Weights of a small transformer language model.
Size: 12 layers, 6 heads of 32 (1 for keys and values), MLP 768 squared ReLU.
Architecture: rotary positions, no biases in attention or MLP, tied embeddings, normalized queries and keys, attention and MLP in parallel.
Each number is 128 + 32 x the weight over its row's rms, rounded and kept within 0 to 255. Layers, rows and columns count from 0. Numbers have three digits each. The size before them is the row's rms in percent of the matrix's.

# down: layer 7 MLP down (transposed), 768x192, rms 0.112, rows 708-767, columns 0-95
# up: layer 7 MLP up, 768x192, rms 0.115, rows 709-767, columns 0-95
down708 017:110136137104141154085089129139097159090179105091128064077161146139145137116109182205146128095074143118102125083077160131094148127165102140133160160096085058149122112136155120148122089163167150176132087167186078105129095191120101169085098131167162124096189105089129114074133137064133093099
up709 117:136059087136116149171104113098080067106137127182100044126128068174148137075111166108134078159127114126113123077142178143123141155138087163122140140079136148148067124166151121113111114083191197163129112141082163171132103086178087135137162159086099107137167186129146162111162150198174106100
down709 121:110131115108153080127100150152147119166143129163110141143095113124095141096116096125089145170164086107109168106108166149191152080145187061086114125104129179154107109133110165129083135179078097133065153148149151048190141103115159164151213139172118161113075146139094090140110153138161151121
up710 135:139079084142113075131114124100102092161146155157134086115046102168106124154111093158156108069165093148117143190092136084125128186114174133116111159108116187139158168131150141181148138084097117163194139163134120169150136129173119151146100112156131091153145165171195169156148172176110100088
down710 140:084129160093180112190137061153108076123137119051154155170150136096135106145109093178083120145152163142125074130159143132144105155157148128137217122096113156153129146160118088115155092100146156147145075117178107144109121126151142141142140119142118155120181093133100156055147063140101158118
up711 121:114118164106098090161134144113155046144096164126117115151116146128134184078111138107161098114132112172108101161133235111069108145126091110094090120110118194213142202211152134156117127097136150110145098132088146188092156128121091138169103127110110079096144144119166103162128170155129092061
down711 124:130161107139117091125168154105118163113133136078109252136157141151102135146158149106092183071136109113160174126129183121149156125219117166075073089116140187092158104177153139160173115164125123112209104095162139099122176186144088095110104106103114146093136132116150070148139146071142076106
up712 036:150084055144110175158152121066141161159139125203110086134086083122118114073075113194191112101110048077092123124169150159091072164102100142097119178119120165170151168133150156144089174101153133160112108136132087120137093091149088146120163115160126161107169130101189159139168183144168075085
down712 034:135122164145097080093184120137157140130090169143152118135131153095201114139086161130141146079152145181100131240077108106136184152081168157134156084135117137115119072160096137130112158111152090127108146106163050163119095137140103171122140150117157131114113114061112185125118097132158118111
up713 100:176113131115101164149094115128169064137117140123136093104087144152120122112112178137117124148131101091153159144104122129087046146065168165095130139141146109158088191166130144147090162091128117143113142167144098161079148128164122122078133154139129077120121183107143109202113186141041105151
down713 100:140117129105140067141146128122131139080126064132073149020114150109142171141118145128083148123047157082141117138140109099078222116137140139125143097177132113182149105100173106179122089112117156140105133094078184135130136108129151135153123118097082118106130138080087098134175115085146148198
up714 124:141159101113119165121128141064110076095154156091155135113035122129067145072091086134136214086059126125099164156197150127128110146105107102124093158159151104145117142097167211178126119097164100194145128116123168171120114111151094087063144081140126175080140135090097080131120098132126104142
down714 129:076099157120212151116117123148140131077083135122151164078137162124128162156096120120125104101176140122111144136090112163097171097173112120129192108163134062186092069193138174159113104078089145193142112110142105151165100012083165101094122145113140120124171133095161129151135138162126086172
up715 026:171134100146109130191152100076122115201162181143066089129121143130106128060102107133113138080109044112075129106139148169120129160094077133093061105118103204183108183105144148139084157117131141163122147161132143136094102111150060180101143169075150151085134151126168140145169175154177049080
down715 024:150129141183186164165141120110073114098113097092132136124137132116090105071124165140129095109153090100106088149139151147118104097083067174092116112185120141157132094181110126125131160104176180129177169169126087082147085159115141146132143163097128126160138075153083131131129096124063101159
up716 027:179114114113155187193149121137131121158138160153040078159143102104136112082093070159161113086087063095137103162194149141169093156070102094081141151136126129184130172167151159108093165148161097120139120143099127123156118159124051191113136138135080168107165138098113139151156168150109047122
down716 022:106143064138138144162165160131149101116109109084074168180145088076108127125124112142126168151111101141188086202111140086132126128157130166191133070119127089102157074120124168125111196091130107088121088156194108143122151113067134130123123153086126143132181139146197158127113132113092162144
up717 119:136084133135078115121154100120095109153123100109112145127061085144114144178099130140187091024117078154131133188126172126071117166000157128099127171103098135135183157148132073138106169122144085126127100067161129114091134121138129180134104107146143145138149138150151122156165166108141127078
down717 112:069170153133163160090093103138117089111070086151083140115121160095110134109074168126027146116123095075169088087171130110112140075174141095107127078111153154109129093110174180089107127056173124153163168125130106147041180119136154168169085156119109132146150159151131138114159165122167084149
up718 116:190091130141115164153093155139159119169134137175081047129141149197090144112114164102107137049093140079122147123091130061087131165090117086093081127143145130144098198134141128164080147077105180110161133129124123236065160166192101111131117184121078084150158121133168125147155136143140101163
down718 117:142106101133169116158091108159093142106156153124165052121150162166148150144151155065131108151074188123114149137155124162101111055039085146178144123185106098133157106109143092203116119128107178175129089130100141166088152118188091120111117131105113167131137068174119179140142152133139078124
up719 131:145151151156093119129114174119115122139120134137103078157105149161134181040103120148110122141173087073106142119157156133155106213145136103131111132138129142156113143142104112157126108169144211110079101209076107122067135109133105109140103085148117173086158106084162191107104135113114126120
down719 131:153134170143103131164105102143112135146082125137119081170137096118128102134125127107175099122135096109139168134126134120075135056103152104138107143141115121148064137120124135180135118118159082202188085120065104090159161201129121119164179113176114129126091082150098114084106120109118112153
up720 122:125119155183138087169102188098156154141171128148138103118079128114105130059089107139183106132087109150175103112205141104156167157113118111141102154164127105148127122162112139157089128178145134143084096118060160120062141116178077192114154167129139174113112130126125122124197161133082075096
down720 123:169119068142157108223144127184099142106153142148118154210141101073096154175129107025133144172084138160128146132126110150145138116153143095133092088101195096135120097143135162095105148129150135089050094164086076164094088114130156116137149100120174104121064149133113162117143157098108143169
up721 074:137184100117094093201168168135118074105135179174156131140141139175108156134102108138127109129112110164148176107157143105116163126141109156115061125090143206200091132166167117111123116095154192162129148155119163142140077104140096119180168135113123092088195103083136145168185118189131070165
down721 070:112152120174120125156173137206114137175149148126147142154098133145184089182103142116166119090102156144172080105120160148139116117125125145147218097122114151108177153097127138101082052110104167171116161118117136164116151180184098183202124058144135104109088083123117076143172121076081106113
up722 129:149140153147139109136107134146147081153199169154198084186134123098139104147110163171152157142143098080122124135062158141158138206105116098163133187039163131158100157182123185122088173173138176126153100155147089174172143073124097142101186156088111113134097137063149120155102141170119088080
down722 131:129161072062144097103153156141111206139182193162176190053097119099115135121083177122096119115121162114140180077094123041119134135085084110187090132126144079142144119173125134115117119127132096091118086126143110129113092139100066147147178140097125138153119095121117127123142104146103125166
up723 110:137104136173157112153152086142127119118116179179151132113141169173069140126113138144160101104090137119122122107135097114114123158105111131155099147042129151173138143121128116114120178073149123106053054158144098162114084149122105137120200103092069131072161146097133198170102182106135130108
down723 115:008151108116112091152141099118160182100075144157131247075166117110093145159164113128116134097134126142134111091152076156066148128126148137108119129082135141142106134089069146157059130097187114150106188124085148146078171121084129146123115125116130146115124146132098160137117118144140230151
up724 032:162126137128130125153121152058116099132135128195108080126088088162114143062069131175147134139106075119131100104173165107087093187094107154109124137115118145198147166137130144126096162151139110183136130132148142180092112077140079161102180106166132157095105164104190151168117145147127011090
down724 034:132054124118128119130186133112125139163118124077111155114166126137135134168135121130123154153108200126134175146071144082167118134102140171114109110102084093099163151099100152110182111088168147069179159132117129110116137165096170169155113129140142174162146102123122124061106123042156171117
up725 116:147083146179103144148044102142111110144115108130105098094109171111182166122083125167196151089114133145152154109139217121167086181143155150120166120134079080141127138102165093161064156147178168118176113129115177136119138096125111117150133107062119175187154148071127172164155139133093115145
down725 118:083132067125158126117151104108109117168132053155136146096063128182124122167139150102136178082171133143117163124154104105116140120161164195112159111118132134159169074095080159158109158147100150126134110085115160178093145150077208154185053105160149159080129135154101109129145151110187233148
up726 136:140079069112126152162140199128128134136061136130153113150101138157042121077099100140168128129103093109081100124095145129070129152114084149100137185094148189139156148153080138125108157116119214063146117118108138141061123160144117184123100097133137177108156127130189166190181163148156122044
down726 135:154128079113139131119093121106125180141205085161203081182134114179083123142146113085097173116059148137099115098106155190117172105140048115161140143150131096105182112131147119116133151146151183092100100090104140070185142102152148114116131153112123088174120121139077138120133087108129109149
up727 021:216140074168113130151146165094134128170174146156063125118075098153112134078071117177122122120111068120124126094154181158106102147092088137084102152123156116173100165135139178137083183162147164161117116158142122153121126055154091172055174130123140160089108172131127138163162136180134083092
down727 019:113146164105085113138141108115051088123108087086121111147128125060112101148110115081135157114137124117062133159156105109158101138160125090115082097130093155149127222146192132213173098119107113149137150103206178118165120053162121105120112145197094113139110103109160154108139132140099112085
up728 120:154116162148122164129156096123134133165182126126118131149062149147170108116090086081124097061126126117113125089138142200102091125046152130124137149124119162127114137168121132117115113141105128148109112164140094119100085133123111129115181140123116190099198119125100114130163134125118130082
down728 116:169126111132132111117152103136148129114113127097180009123178148153102066158116160101179087115136112144108139093185088076127104158107153098164152162124136134128112093125072132110140119093157112158102153090148149126064185114087039136174078164127123108069104094150085065073150118108120046156
up729 110:100168125137117188135087106108175092143123161131165139160087192114106127067088150125108104164172112136124071111112141109109121170127122157143131181150103104112103162120102157097130143169127114119153125185127066194055089097161081141114136123140138115130080140100099132212105137186092113091
down729 108:156135158092131145117134152117168117165089170148091122190132122098115125155189166095125120144148064142108126112146110219133133085122042149102113109172060183055062082152134192108125146179179120158169145142140095150152118146122135130156115092102160092180172155148117129096131119147125132153
up730 026:147111114156087143167170152099142086156159148142106031117115083128126115092058108185151111079153094073126129130155145209119092146105116109119143162069124145156136171155133160164127184158124111165123093124124098137090088101185064166136156167112147168142135137117140133149151174169091091068
down730 022:135148129116128120186103132123077110161110147115136152134104177131167104111147199106106118113104145133107168162103104077081087108092190146109153177140124125108129182173080153150187180152106199142112108100127185120168117122169129131123121184114105155109141174086148186116139120124151114172
up731 121:138132148135166120197075185158085146154099168080112133115135112151096175158110107128124135128076106121111123173134156122121129158156098088185090162097144126234130110142162191201086181108179121096158138099055113209146127122114098162137138094123092077141137121117140138197120140201115072094
down731 124:181098126125152105204137134126150074131135118103113140050076141144100150100082173132099146109084117104147121160095132051089183153132138173141136134181132119104173124039103137175092198192148130121199115076108142118128168101158118124159084117158084077134085180130143131132144126097140074170
up732 026:189121097126119122171159166095120110179128135125107119123100107133117117102052104160144161081053074084094113166190170163156080169118106110099138121086131101178096142164135143151124165140149098123165096126119086149060127120141107176086145126093091129137163137128144145130169142126081068084
down732 022:116079079198144156114128156122096125129142090104147139139097149068169144133155138163107154156088091140085136183116120097108104127180176082152103110115108079096126107068124148185103174112093119177141171202159182058144134166149172159103128127105112118134110113114190059168120108133090163138
up733 034:154125099164109097178169111101160100152159115210115088167087087152110188091066130191125102115083087112107116176176187144082081171112107119090143160131118193198122170161116163174083172122134126168138104159124093184134103093161036153086156130143128175131136134124154149117119161148109071110
down733 029:095111099122084101146119097121122109107076161199109118155092090144153144079129140120127130188160123181219163071107102083119166110075177094148127152072171082092144158049145146154112136095142146084123126138148144158154133131163131125112112162125112115084134160089111124160099139184109142137
up734 126:130088150120164107143152129185136074117104176105118111192156094111156105187108176167130196123101117086123130164143187095122137172113129060165162158111169153125080175172130201189087199088131140161128100141162125175130104101168082194132136148162101105165110135117151114171121107162137084140
down734 126:110110114135136096164119166155091155058206116122102114102162148117092103135079150088144125121098111177129175111121111117125080166177120154115125177141143125066122149074103170134169167093162098096145185102124161118148127108123194118072127112116069108106133133092124158108124100171157213135
up735 116:189098115132096143090171109149122142147102139088123092191116094143161133109108184188121125096108142143151156172148141131071113142094166077123097139101113095194105155147176144098081148076083152147111087116097084161043093085137099153089111118139113158100111192101123159203182138168051101053
down735 117:139104123121125102133040129186134116127165116101135161214187130174077162119148121150108153091144111106205115093102156077101130133116169146164179124152061140190124183126114092144143131148162128153090147083114149135135113155091099057177187114105181088145108172106108153097098122077125103131
up736 120:141124096131156129133171165147160063108114182128071127120149115118115087139095097121123152091115089139099127132172142122083121180121071156111094135094153118158104120176170150146099207195137154118092120154108062089149113091121065110080121066114061110105154099090181132127080124146135106139
down736 123:129137148134168116156126128097111051115123113119150086100148146103145123088128072110100144151111201128180076084115131100100201107124155154092106151103127190068150104133108115077093129034151091175132124112094136071139140122192105119121161182159105131163110109117113117079115137135129151197
up737 015:169079098152140166187104139089160134149164145148106111139106091132083157100074080165154148123087055117159119154172170166097088185098126076128133160120138140168105148176140132139067154164134158180144118117110159183118104184153088155129140087127104170126131156123172186138129180197077067103
down737 013:165178152154120114159162118080079084112047089088100099117118115117090159125124140125160128109093140110114179176118150108176151147174132082146148109140128109104174151161143150089156112077111157137128111099148191107153103112085109126137105121160107123146154154105143073155143116190160126103
up738 115:218136087131150083169146095145074085170164173123092057119069139146125173096122138141196175063148127102116095124114130086140115132144104190104086150080126133145163129087075103125147121127203111204164114184124125127131103146138116148155131100125102137163210100117146131161121177181105094145
down738 114:096146167127126134091144166167087134119102160109105127118169095123109168186111120105075107133167120152132162093124094122106137175154135157163092130100178133154104130128067155136116061136140116206120119084127139134115117060073082080138135129097116113077133084133154135130108218117142145141
up739 113:147084106151131142143180134111141124144144111157145106135130096106132053208106073104097171071129072123132141074174128105151135157136066119105061166109134133116106099142141171133168096191123146178148178095111140186105150136135097144136179123116075144103136128149140162121122154215127119137
down739 112:165165121140111048149127120124116071181123162097167123158084115126125127177082137103131127105128103131138169112165176086097227185082096142128148068148120127115136047113124113086108142077177162138164162148102133175139161113129108148179072066083178137106152129081159103102111084099094164158
up740 019:179115140125101146164149126101122167156161147215074132118135108143133140125089153159137112064112101058133147138140148154129072206085148102071105118105141159200133156115132152131092170116149120125125131136159138130116132110179142159080171130105134167069123131142100173164179169137147066073
down740 013:129174137155098135186134105115070086095099123060127142114106096136132116128122152170110135085074111160190084160162112129175187133160089104157149068126122126132155087082101076115111152105169139110177129126125171107146128100097183079152140095086200192131083175128166130109067080094139198174
up741 112:129126150135151132137132132093135084120136125177133098138140167164187179027111111196113137107143106113098115123116107124151197188118161078152091130126188115132132142111101205117158118078146168158136084148132134167156100132161109151084175095126143160126129164117115121150096135116094104089
down741 109:104160170126165126119069147193121114135122097073152139103097166143116154172177128080120119124093148120139139126127154194097094147095203131131168146169126177156141098124105151117135113116089092087151133102129167135074144116082164162123127103172193097179212142142108162104136095121110140121
up742 120:112127135129075081113094111124100153117169128156121144156105196098145182118095122160163124111026110072030107085175119115107091161127085115127124098129166163164156162136180150197063200100101124136153128145140163116174090129172126156120126149185155117143164145105165118105096141101153119133
down742 127:147181133112174159158153101145149179081129097115096192129090123136148141199074118129112143146091118126128137131150103117108098154089141122133131095167081151113102102142131134087117104087048110135107131126163190125127061080109130071134143109135122115135147114157114065178126149121171099120
up743 121:148071107172069174128126134099149116139086170167159096176135145140127152100106087116165106140097023074173083102132223094111167171087113123132137167112078138143139138212119174146110156120126148106167120159110181171103183131154107119140133100132107081147114132071193115137154165193120079111
down743 124:112149145110057178131140080112175138123150125124130109162168105078095119181062119177159081171142193116100158165116136072173125167125102124091098125170132161134124114140117083129155110108142153120106138128132141101097118123148081101088161145115168151107201118127100118146135163133145148150
up744 112:121134156081139124150144103139068070131129143110072109100145115167112143115096090131158190058138118112106106189142107176150111190124125053145080136180133144153113147138139091111129176120155140184129113078090112101110117081130103120117166119120118148169116147108157156135139132145154104117
down744 114:116198140098124163124151110117101114120116160083130194122142081163151123127140146096040120144117119134180123162082122132184140156107084159184143113110173155118132152103126067130116141114093138165110032162100091136124098172147134103079154164123175149123154122086097134078112131043120184073
up745 119:123120108106118092140153122081094130109188112121112087146080096113084077129100104170182100145149102126100139108212184169160135174084182119135103142173163134137158149192093076104085134160162125123204146137131095113157098104135119122107139111122099166142120087135109160114135127147120127110
down745 119:147148156120145142142079125078170096095133050150143097136145108095168150152136083094128155064125152165140107169075156166158119111126153143102124124129138139101045094130086115113144111122102148099085176068138137149178151181097128181090115174171109118082079105146112105100137098194169186122
up746 099:141113160120135157145153140166085141121117107159105070134115107158153065150116137103147108105111087120105124137182199185153151138048122081154084172085176119145103155123085156200088101177116099121158163088107131145122139100112111179140138155153168167096084141122090101168185137148161088068
down746 096:161096172102172158126142102171175158110123133108142142125123146086088158137192148150090132138097134083136138094138100187137069142154165126096114115097161170121190094101123142108114109120164178064099111143101158064195151211113161144207139139115156148143153086149142128047122140120130099110
up747 115:169115152102164044159143134113102174134134132130114106107112073088140153040109206148084101163122123142099131123174090165116077131117137172095141179082173140148151154132134150110125165177124119098099153140075164180128133051131103144114147105137122135092139156099122165083128115091173106113
down747 113:190114148132109131151173097165135101063101138149109109153091118048146130213143098076097147120169163141091152139145179092134139115126099104112148130180155114165137164156131068148096076124180113112108172074121136112090091087181075173146133117179121139098114127079107108150102127074129119078
up748 024:175112080136095130190111147128104079183125160184108070157113100133138136088054106199132112129118042110146108132136169140117109177088114129092152170103161148185118157151126130126105163134100147139128115078102152176076109075152069147061138104135156159123121140082157095151188207150096067081
down748 023:055166112073129107128086167112157099199113110187120154113127127101111110121127148092122063119157105135107144133100171181096139138092140134139108129097155190103114137143128143122133214091072099105131110116105171143073125094095162110133128057087147143174168095090155178124144170165103166130
up749 026:150104121139068134189126169100116128153157168124136088111102132098124126072066121189190149157064079059102116156167152149091115171100091110089157158105145088194130166153120161150158157122123116157133117132116133139085103088154078191082156113116127137135153159102133140171184167178084059087
down749 021:067133179123108134097175133177099167112059104143103177139156159154124134122174155083169152107164096110098147168135152157068109082104128097141090130120078140066127110148149158049086163076081114099099206124099130054171143089110182184136130124082091142196137077103161154139184097150176207090
up750 116:137110116156167178194074154089099071145178128118093123126106084194142090130080111170167178077126116152103132159095110164160124209120135163102086185114129077144147136174080154125141129143191135155144058120136073145101171133145085119144171096110126151095111132053100163146158151191071112156
down750 116:139107137156097153125192160108135148124164061103087208138162092106166131127112202144143112139099187136103110111137143086124107109113119184121178040174149127179159134144066148110128184147151125116081151137162107103131161181052125140076123185119164150142052097147140154158151165097120125142
up751 030:202106156159124126161158144092144092186131114178126109114095114170084117085066088155149138107123094088093114156160164155064100161105101118115116177109125143181143140130132148135093167153125135157133088177127111146096111078123062120080192108155131150118116161139177154145146168188090062121
down751 026:128096070128107090155101136125141140142135048116143169133131140169160149122116115157169151125106154093136127190154093064126150101110127156136095111133152130121108147112102113124137193108094161118105116055124116190146111127096132155147117135096142094152132095146144131104155193078083140174
up752 030:161078118129088133153120134089129156154171140173113118115083104135095128060081139170172105120131034073096161142167138140102106168101098110122089135111109127178120162154115145145138179150159145148141114172088150135114127091169099170127215116129143146119113143087162158166152157140135050087
down752 027:146208171104134103111160117155135141129072169123146117087141157089154107162146147105087129097114101154075115135045119118116152134134103122152159168163139166080120108109115064120115168053090095018122207095209156084158086147151148112139159120117147168156119120110112087147065114114168102132
up753 037:171116140118071124213136164108153087132156142127063094163135086161117139105103103166192129101093072088112165167182143171142110184085098086078110130114122111159110159169140163163090199163160098133135102133111143154123126152173080166136105118089124175113128103079150137129162187177150061063
down753 031:135147119112074139171113143107242116219071113158190187140169148115113081114129107108121091151085147118118097126127117073091073133126117117146146178156176175093117150108142105145083155143107112074153174110141071130140108133142150096102112109127096093102151141125093161111110108134132164127
up754 104:197116158093102110115151117144163114141157118079152066123079086132136079120130140152140148060112085094169116145141132147139117174089138092102140148159098175138117103148180118184113117182121073162106109104097128207122144091199108134103157130141148135127087213108098126183208150150079097075
down754 110:142145178092123082125099150158136104153112112081080160109136140075138129158211104155152146152191128117100101104134128102082105083126143078076134178166127096023100089133129099142121095175090182142155084140107120176146121166133095113149129127116107138126198135117208056102109131203156089127
up755 121:139131168116072110227102120126050096095189108112111123165122119097115155139112102161167135170116118114167180108174154094145159170097137101186146207094141143178141157128118129128118146152102104152174094194151136108171148107111096150169119131109126156132180114099125135094171102155059101133
down755 117:118135096155065140138136133168131118151161136113126127094098103119121144143090114104128109045142124125174145080086111131124175106082081114138113156115063162122103119106110150176145173160080141131075139080150117095093146109123139090145087126170125112136152093143154137181108184114098129123
up756 020:211099101103128122135132106138110075101147115145060065136085131136116097062080094159177127132120082083118147092146138186157159173073092116118105142139153144194107128129145155143088201136152116157128095133133150154106101125155111183116153144113148157105130131111139160186151136156133067084
down756 020:114158106127147100133147165139130145126101074081092125125152119206179195106164124075137125131090178114092171203167084082048144136119079107151156153140126117118122139090157159135139064100146134063169123155120156101141117121154162108133114157143130072139170125069133084119126086099148198084
up757 105:150054142096102147153087117127136082111092147131099093156098096159134153122120122163158153121074082088077094149119161155076191157098083155097150160138084147168142186078095133104126211151120174112139158074029171150136163121134119168134168089146112122089109126119183154159150151129130084063
down757 099:123125200135170108176127130159150144146173154115128134133140113174147119082147126146115141076159199084104123156160160077170186107110084130146139052142100152142115153164132106119146093113125158105077123139126116162109186147052148139168149110117181087106103092114102093156167182103183117146
up758 123:144109114141073141106081123134194098158128119117070096111075125138180204134104147109093152066156103123110102136118125151089086170085115105077117150125091181180106157131130113120095166062142170144161130130128056157087155184115116177094147130162169126179145163152196129169166144120107108119
down758 122:109076133103160176120086142131105115148126105136146122177166059125097068062088125070150129108130114118094072138154119154084175131091175129137173138171215124054093184175160120148109109168087123113194149125136090194147141146152089113132133112175140106082140090105118135064119177099148100155
up759 124:153106122130142141138166104096118047160190097113065116083121164115158161105105084214128122053123127057098126101131148197124142153118126131120175101145159122141113212164114111151149149141182097103115081119185157163081151139201108168093190046102116150130135096128097133087098151137147118118
down759 123:159130032200171123136103139127115192129124129184150012136111125123175160052102181115127114095102133122111158123124141101130160108162145183104116147125089106131129095105103106114109082131157131100129122109118138072111154098156085114135100139143111124113113109173154165101077147225108121138
up760 132:167110108104118079216118141101124126122148177189159110149105122176129158140118070109137116085095119091100136123149193120062119133058122107140103107074161153165111156148165153155098172123173141135172134092131184164149147106176110144165116118099132088101085129154152095143171102159129089060
down760 125:071130105136109122102105107105140173171160128111186159108118108135116049133153100144115121150123035184106136122102104185166138136129140153150099156109167091065166112061192129168140133160117090097094080181134123130159119138145097133171139090167126144126121140117124179094121108155147152111
up761 022:175126136147111114166115137084118102137168184187109105149104113141117155081085086171152138030091036067161129157215145136069096160117117162092094130107137138143080171194140147170083166134156127126143065142141128145093100115133083188075160117126121158103159146121170121139125171173136062124
down761 020:103124111140218115095107123107095085081164165098146133186129143088134133114155143123166164167185111150141115133193144117126161131147102113086116102173123108100140155154112127107062165123135079154098064132152158119120096144119113094160109124130133107166086103139093097155159081100063159148
up762 027:175139085135124134188185152108155096134138151159159108172090068143099155122093096178147110132058075067137152117146151132073084179101096127119103138108150170171138136118138161151114157148103110143154067112089111144085114110131063193095177113131108178125118155106130123147129120168105066044
down762 024:101176073122136086185138155090149111166188146166145153183114125128174137106110074110147165099159110134086128145167150140105151096164163158153119123168140160151128120082121058117108150163123137085113130159122138195084126099132138105125132097148112125074177175078129118107116093119126143150
up763 022:194117101150103082190109130105137120125102177198098094146127107139112138088072105193159111103093075095093106146149163157084073159058106133148145128115105107181107146118158166130103135145170168144122105180097142166125130110148078198087134130133093155134117128097198165208120144182122065110
down763 017:161122061114106160111141160090104182135173167142113094147155182084119134095145167198133114115111175131107108127146080052118164097146152093092090103129164115100102164084133184122169171075166149126163090125136092087181145158108148135150134070151070092105127097075139116150132093098100162176
up764 015:176122115150092122146122171109109108150159126174091101136120102130111139102091120122131102087144068102110117134181115150114091210123108116096099140090194119162135162132151168136121146154164148176106118136088148151110082094183080207118166127111129172129138173111141156118151155158099074101
down764 010:156126147099180094153117115165128079116128093116098088115128179058118087153151157105134160133155149139102106078076129155150117182183105129145116176100125144090114167115123156169104165166177080128077126137195147092115097150164121140180139110046084073147079092110154166095100134153156100076
up765 133:169074145109142091112149108166154094142127179136150128123141114111133121127110134154112180138072111103100103131125150115102166163104087108122148163090116206185137149200156154168134136152156163086112122135122146175098156125168087182101108104151126117129151161068128153145085139213121074171
down765 128:097099126138130148141127122094104117081125095075074119103099117111109089138065120104094153110123195160126115159109079171131108134146132144104132141156132137109172125112120142176135131086059116092146140121087089164119180141159110119114227143102141109084185138107174105176083115139152092145
up766 128:141044123191080129145125129122107140106177137159170048116150145115109140150104105160185140124068121142133126131098112133103170133104151066160101185070172108145117155139154104124096173100131163152171102170162161102167129143184072150141109159135098095134104175096151176116156151118093082097
down766 130:052077127102191128144132092160072139125180130166105190168126090078135126114109148165135131172139089127137149153156100149093100102227116103104112113090138180147100104101159113157107134183167135137119136127147172106123121087122153091140154217054130113124111188135077091137159111130162197134
up767 107:110153105197116145114153092163153118111142131169136115108107148154193092143058158178128111157175021133138133066107129111128115203103128146121170079105131141169181202114126127127102068150129117149128126184124110126175092118148104185061151121143109134126123157115133154134161119162104092113
down767 114:143142151113115106137138095193161139127136123143087095071146184123119126118125120156107100161136107149123124099047129089140092142162163116100154131199091149203171159120118099153122136127123134089143166117095105135138142102125118125167200094142190101163083139111166098228097155165156050129